From a checkpoint of a small transformer trained on Wikipedia.
Size: 14 layers, width 128, 3 heads of 32 (1 for keys and values), MLP 320 SwiGLU, vocabulary 8192, 3.23M parameters.
Architecture: RMSNorm before each block, biases on query, key and value, tied embeddings.
Training: a variant of SOAP for these matrices, 149M tokens.
Each number is 128 + 24 x the weight over its row's rms, rounded and kept within 0 to 255. Layers, rows and columns count from 0. Numbers have three digits each. The size before them is the row's rms in percent of the matrix's.

# down: layer 5 MLP down (transposed), 320x128, rms 0.15, rows 47-63, columns 0-127
# gate: layer 5 MLP gate, 320x128, rms 0.172, rows 48-63, columns 0-127
# up: layer 5 MLP up, 320x128, rms 0.17, rows 48-63, columns 0-127
down47 094:131126138073115157101127138133158118100116101135156117132129118176139094155124141109105155153126161136122132107160117181123168117171139104161136119129132140101132129121146155096103107099137139124121119133170176076144108089119146127154187079167160152145119149125134093150103140106124107073131156141116123142120162157105108074116147150148137111143171128123120154126138107155145087139120
gate48 088:139136104125101122121126141091143142136149127141123088186150117133140118121139148127179124165174143128097056138099099134154094135118187119156128150153122136134112100129071132119139157161123108163129121111130149109110121110132143105118109096135162106167144142117146125167137138167131097167132173106108122108108107121154130166147114114133127113124117100119094078169172171128144109147153
up48 097:141157106108124141140131120095149145156125123137170158143139130138128136143174145135191153127140123124127149167113121102092107105137107131166120104152067167119114117111122146133135169138089115100145124147131132148161099112119158107136099092110132140184140114109126159117100143143155123146120140088086128119156120126084165180102153115138142057116161154161148127130109154167163121117123
down48 091:133152071176130171162120119113133173141106117140134130143108107120154119104164154154155132099129126146128155145120172119109120139121108152125101171113150159119116163112127118097120134123111133099135111155128120094142095106164125140106140078088100057117159127113151104106153134110146145182128085115114163116105119134114117145105171122119157123062156117153106150136117145115122132152088
gate49 105:148146129146123137129121178172163152174147096111110091129126096120166098127104094126109146125122130141095105127106141159144164091128129158109094115145154101140131113071104092104143137155119101155126122135137157101077168126100109148139139123162149149134112136149116131108166109117155116126153149122093156134121118147112096149134133166183133172175124126143140119138138173152094126174097
up49 108:133118167126152143073147135089085109114115137152114157131120129151114163140110119104136136139115109117159126123115112141133069192128135141121119122085098162135127112134123133154115099107140141149164099103163107186167108118140100130124155104114094112156136133106110092145098158121071131158102128149142098162124136111152160075130172094114137100128123096104155091141148120110130124090132
down49 100:136128114089132162112150125080099104090159140125103155117137142159106124124144099113131073117114190123128148103162116082141106110124128106154179103161107145146136119107157118143124132156114118114135087106180143151173117123107106162122153149125118205135121147112146117134146106137149142155135106121130134136129126130148103109164127097104122150083070127149123139164155114115136157092106
gate50 088:095103132134123130140091114140118152146120151114107181118109110136165135099141146082129138134177120103132150128110101151091165150096131183139167127127119146168080143113162132122159117100113161130131126133150088146106086133129152129117123109146144126127144062120138140165143131151128109116100133108150170106112131077140134106124117135178141136104170124153093185160139128160109144126166
up50 089:141129136086160140140112108128107109135112131161146126121138139131184144119132140122127127126137144170099132130146100140118158115103134090143134179134151146081128084131101124101154149096164105146186178152103148165130126124116106168128112128098163083116128163124085138118097095186164136108144116156133100109110130160073119145129108146118131107108131136128136085135102127152178148150153
down50 090:110138128136132139134134158129102160163164151153122101127109111128122145125140104098164146105137118046152102145145132141107122099101156158137138144096126100127143155115147182174158127136067174147111088135078169119085126138132127127113135162152135136137156123098129156121126136101125187103097104149132120122151132121134142104154166123168163113131137131109170138112137120122087135163116
gate51 091:149127148134139153139141141130139088153134114185128124102112126118142135197109174108106159076142075155135137157096131149116152128096120068138152145079152106112110121122100136163158107116138118144108130108118123140112110083119147155143125125113102156134140149091155114123161099123120127114112129147126106122161128140095094158128154155072176124139146137126090084131186112119115125122121
up51 106:140154130137130144104116126157139184179123157103134122109137071166118144130164082126106169146139131133169125100158122110137113087165055160134120127134108151139147132120114136161126106120164163109131104100139119122160122134142136105115136146124168130121097100156137116128123089124102126159098148154109129139115115083122144113169119110163156166098102158135137149192156149112137126136096
down51 098:110121104119165120100100111151089088147157146106136140119122111152131134113111112155161122121150142113144109154166113153144094093104153164134101078098157119117142116144178105137136122169100144152163152120111091101135092143123125130139111155127113166155042107119121129136141118099100171120155123137109136104149112168128164065121138111099109132112102127157099159120123123159134134137097
gate52 095:119100107127130135138114147123089124162097148130144155174121128137116147169176128105121109124111132150097117104098070147121121148150135112108091134100128148179063108118145143125139115096124166153120146169073123125118134132171112149080137157087143125165095141143105116132148129153154120141156128172104170097112150139146137115143156143096169143161160125132170143151141143153119146129122
up52 092:151178100146090170095122126129145135125089101153122101112143106128142167115139106112156147190150087132099080162142137111114154138130188122118130159139103117124095150127136135105138154099150144134099135112117129157079115135169167123108109144148094104154179134101128140135129122141161158173139130114128128126082117097135129108093137146088155107095128113122154149114141133073118128149115
down52 110:122127166124140137153125145098131096090144093169144125128165107125102118092136135118131161114117130112117115126134146158122170131127163119127101099023144122140119125103115145167114168113072130132155138157166152110130131116125128113143131131150175097128119098131164165164151130083075112122116135125110094116122135097118134110119101142092125130114096121101127099166118151127131164173118
gate53 094:089126095140128134158101087096160103132109101113112153107076150118084127131119157089096133162142106132147129099127120125162150132112175085142149160097140161137087124091138134148143148115107159122192125133091158151110109127104141148111157134089116121144124157131135142102127126107131138144145129104142124084101162127144130131168152124098167145139087163151149129078120171122138159138152
up53 089:123156107113127171091142182153049155159120101151130117132115117142120088169168102144111143129171150132131117136127132132088116135155126134169130135134117105134138136166130125112127086147142127124106076137164120122135132132126122130136120146186114128158059125148148147181121153122100137148113119159097129142140138164134160128153161145159130144135159115092137135122145059136122111104134
down53 090:119133114133136154143164118173131134164105115124130107117172107140129110116119122116156112166146118139165171110110120134172145138118193149155127143154182122145120140099098132142128126137135076142142108124107091127141086195144129116092132145119166146143127116105103106099102135177113103120118081115090125141169098107101113104104116154128148100140155152105087157109164156139112142137151
gate54 098:127131141130166133118117140093105111109148076125109121125106119107154065130157095129085116156199097145127102122150076143083140103112133145133158131131122105111135157088102137103147116146086122127129107096096143171123129120112176095141119103115083125134126137110117093114146158117137152133126131147152152128103120131085109128123166142152096085102123119122168167085103126142150157104131
up54 094:151112125112099122148171090170163079167157164112111119139161123107125140123098097109122160126161121128102128096105135164170113128127124126137103147141148118124143151149186169094138123163111102114123123127109136072139142104154082094160117152129136101087149110150138072123126092141144140068120108130112116153156133144130131149148113106143143104103116124125092140115109155138116105088092
down54 093:121113136154111101122177154112105105114110103145129115092131149147146161169109171139087158128103108143128127168143124092101114171093118105132111102047154154108129110113174124138130126092098130174104128105114141133089131117132118119144114125188081122110097118153177155135139114092123109167138129138156122141143119128125130113148141118137150111112112151145121100167127180107162136113133
gate55 095:183147136118093080086146128118120135116126116158091171094131113127143148127091122112115113114133119111157133089091130168120124158124176153134127137165123148148119105134158124148180147129115126113134117087124132150157133168111086138125107096173085144134195109137172134126118136090158144130124106121083163118122081115140164111155156128100114141122141117131135123149160099138084121116150
up55 099:135155150120111137098107065151188131098127165156132122111115118103111151129186179089154160097144093160132121146168123133172126124141145159162114151107111148137127111144101112123163114139133140161096098091149115116174129147111119126158139104144153132157137137121149130143134115118090165105137134120155148110139160132112141108159128141116083121088137152156145118113140128132188175102137
down55 094:115112103167145154177146098083165193160138158149131106140116160123118105130128114111149125117144119174110107135140163131106138087127128088130102093084105128124194123149097108123156128117164141126133136110141119118110107185088108130127143125111126075150142126127097127144115107127153136161134144117144106108166113165170161119106115148124146100163150144136124110150162136102106155137095
gate56 109:077161153139145121117125112136111114118145103129147116164103154135133112106153137109150140120071122120101133134147132155108148146107110138123156178130129154163158151133114127102138140092151108182143123124194128173143145097157111107134100157102141115171088119169160140094165134165138110095146159142161094127104150145159133117111150103149089125146126117153144160105132105089167131152118
up56 108:131144138138136178140123109144137082110119157129103109096122152096116137134127148115122138117105157125102090111104177099118118170146135120110095139112163108095154121151170173132117187147144113113156098184129138122139157133112079140160171139114118132124159080069118110175137142129147162140146138170123136118117110121137105088089096168144150106099105134137169123133124115126131149120130
down56 108:156103079128123129121126109171149181119074156162136097140140103140120145128096097156143132132159119151136152129178133097132115161086150141133127144104098125146103149129102145109110119141159081113151182134118094171072167129109146145123188117119123135122092133141131113165134120147119107150146104131115143120128149112074149156140147168144152134163124092140129144132131132121115168091126
gate57 093:146136129138121129095116164141149111140137101146120163189143178110088102157154177115148128109102136087102144098116124155157138119184141114135170144098092144136127113133117175150100167138134123133147119138118128147146114160116129183137136145157154100123161166136096150124153120123088177159115179117113160111123132146086141112120109129128121093112155107092163162129141118124132135152100
up57 097:117127114180098160111146151110094103097109119182101115123142087152144137158120130125151110135141131147145087164124110161140132100103110138125169143138116161167087088158116093140098119139119102147111171103098108124091152158149122161108102134102143112176082092134149168141098095111139116152167115165153124149139099119114118126137130119115139105119151094074146135124099117108146127149148
down57 103:142156116105150147112118105109119075108139103141170125077152103163124095134105137097109100152124116109194083099154159132109133140115076096114143091153139126119110151108173149083125120130139106152118141115139177100116117136118125117164176144142121151131112095108142148121175101096108142085147106123109096136146120101077113130135124114118098153133118108115123111161128091111165139136131
gate58 095:162123108157102132145113121169093134149160114103131134123098127144151130174152095110137105148111127124141148136106126126115152137108159121070117136090107144110082136146176116136116131135111086124128101106127156132153132109126101174137130132102121138093117088124114128155187099098150148134119098074116168148143129097110057117083178158095126149109136153113121123082133143112136117107132
up58 090:120098097145169101155093122137156147130110111114138155138093116144126121140169138104115144125093099146191181081161156132104139125120120103092115168137138137086143131092115123143128167089134109088103146097098173138127151124138131116144126138116117127114116138124140113153124140138181159120088124105118092126171161137158092125113129141124126101138112176133152109109142146152148126166191
down58 096:123117097111139103167152160100181124156097139099131144134144150146103087108139151131089173117109142106126105145138150165081101158140125087086149132140114133130148085146092149147129126138142122097122149103142136153115109130158140090094160143101104127131168147086101122155138136149173159077101116117108120138129139119126134150115142163107121106130071170122119157091125155120160127112165
gate59 102:116106126151190133117114129119123116115109130101111142157135083142149159169137129143114147097088144134125130101075182114118159089091143110112116085084113137139111097120110116149132133107115178111118090134114122115130114095114088105131096093111139154142079132115159136113141125108109140113163161136176152132151152155138146153154144142098090116136115110112106129125119146166125116122053
up59 095:117144143145104093132136129144142097116144098138147133130112120104131142114113041146099158140151119139082138147111136140155120133133120108087180111083110118109108142114154091143147159143119160134125133113100148099096088100096147161182132108113174123094140098119110143089117138120150143106149129127109162117104106117120104102082126130139089140165118169136101132138108180124083108118136
down59 099:129136169148106082133156132108145163142101115104132155145119132107132114081123133150104133138081128153125194135106100143094164125142124127087143124114107143158143135133154123168097143112140102162094116113130105126142093166066111093151138113123106146115162171123099133158162123128107164166137135133157140151098093103088137116146166147188118128097155145137132138125096116157130126153141
gate60 100:135103126117158119114100163126103118119121089154152092145179135127137124133154127110117117139152129110163135132097090145127109106141089153133142111144073162153156103134120084156143112098147153109128151139128112108129141119125102128132141149147186141153157139055134088096164124154131132134107123112142161114097119100116120155155124151153159156131165117113105132087127139099118173193170
up60 096:150153140137092140157115153149150113145131114120141081158120100141087071108105154140123090104124127145154145086140109123125103137088121149081146073103116100152151132140168099147133106125134162156141110136111143131113202092139148157182125112133140129153183158132153130106122155111120137129160086145112138149097127124123144127171115126108135153132122079160129153122136130134107168123128
down60 096:093109140100101135133103114107148054122156102096154106110133123113129123118123123155146111154104138087119138096116092129128180129103092110120152117147096086122136120112150154096103116116145105082152147122140124118145092154119145115081164156105126152147167159102110112135124129143110135149137117149137148126113148164138122136118066129145155143154144084121133157083083099114132160136072
gate61 095:132168110141148134111104110072123131125075123113138136139140123169159142143157119147135133122121154094142153116176162134116100144122093118177161154154154105102116134106113124158092122145127080146155126125155145105128108173108112133110123114091091131159134114158124127145086146136104118139147194133141107139116102092154123136090090102145141129112099088083146126131132108128117191148099
up61 097:111109124117143107124107111132050124086160135180118143094096122133130104149134132116141109147151142113128152109119088120128144107148114137143113143103124134086088156114144146117127102150117132164129099175147113145104182116115124130099160057098126140155166149142101117131122131082137156163133173157134150117126094113174116138164112154131101146127110146098136109089080106124110137114124
down61 096:145140112140130142137095179120122123110130135156090123119117149138118119123132140153107149141160173178193120131143138132127135144114151136100099113104054095134107135117120144103204143141109131099132162149116113123103137093149124139150127103187177122145117149109155142078129142117165105142146090121159109143128102129128109090150142144128132132096137089125148143114194125149144134113138
gate62 103:100113138138100182130167122085142124113101119120113097133167115083154151121145157148138096142101115086183138162106110124132124127112128148153118091149142109122137148167111142133106129143100078139101182128115115136127126133105151079118082083081118141172106140135100130118124155133123117122112096116124117094141153119136134139075115114112173141115143166084135156121111160115159093142107
up62 091:158117115095114114114147163152080149151111131131092149134117112139114140163145183133088133135148137119093121153106121137126167084122171125115146100094094128109096114162151090105167128144161157137127099123127092085113155175135114157148085129151147108104100121164138106094130086124119137117105148121080166114136096172101134137132154153128123125120130130126134151080124145102098088106122
down62 098:117153142086146143141100082112085099188186137161168149146191106145124101162165103162109125107117083119167095132092156126140127137133071111161117136145115170080119141126137163131139131119139133102092168101170125100174094143125129116126152130130118154124133107145128137122124141116159102103145146122135111132139124097130087115121130145126095128123121129100106125141131102105152140137153
gate63 107:128162118117170154163133159165133130101142141090103082141160138118126093166109141132115105153093070128138088113095120130146143117165158138094141151142125105167119088084160148134170108092117102165141118131124093125124104145099137105146130124148103129125129162142152131129144108083137105189142120124132140133142172118148097133086104134138111149094106143106170119140110097090159134127125
up63 103:169115077072135113131139091121134104129109150118202133113117159087187132133138113157128105112156173120136138118128124122146133176125120140144178128107136121148160105144082079146110134149160138108127166137097088165156126149122165137104152106134134114150178143137128085096130126141149117118108165141148146097141145149141116138165154146102123132103156117136143110144100148117133154147146
down63 100:128126116149146161128140107124156115136101137094126158110141117122124110120137158140108097153119120136123125115087146102131162146119137126114113137125114065162158110156151136212168111113185149127075110104117139142143078136101071151124125121161128167114167170122131146102146119132115147166087111111127126122104137094127103153121138164124133105128103126119159164100151155094158114144159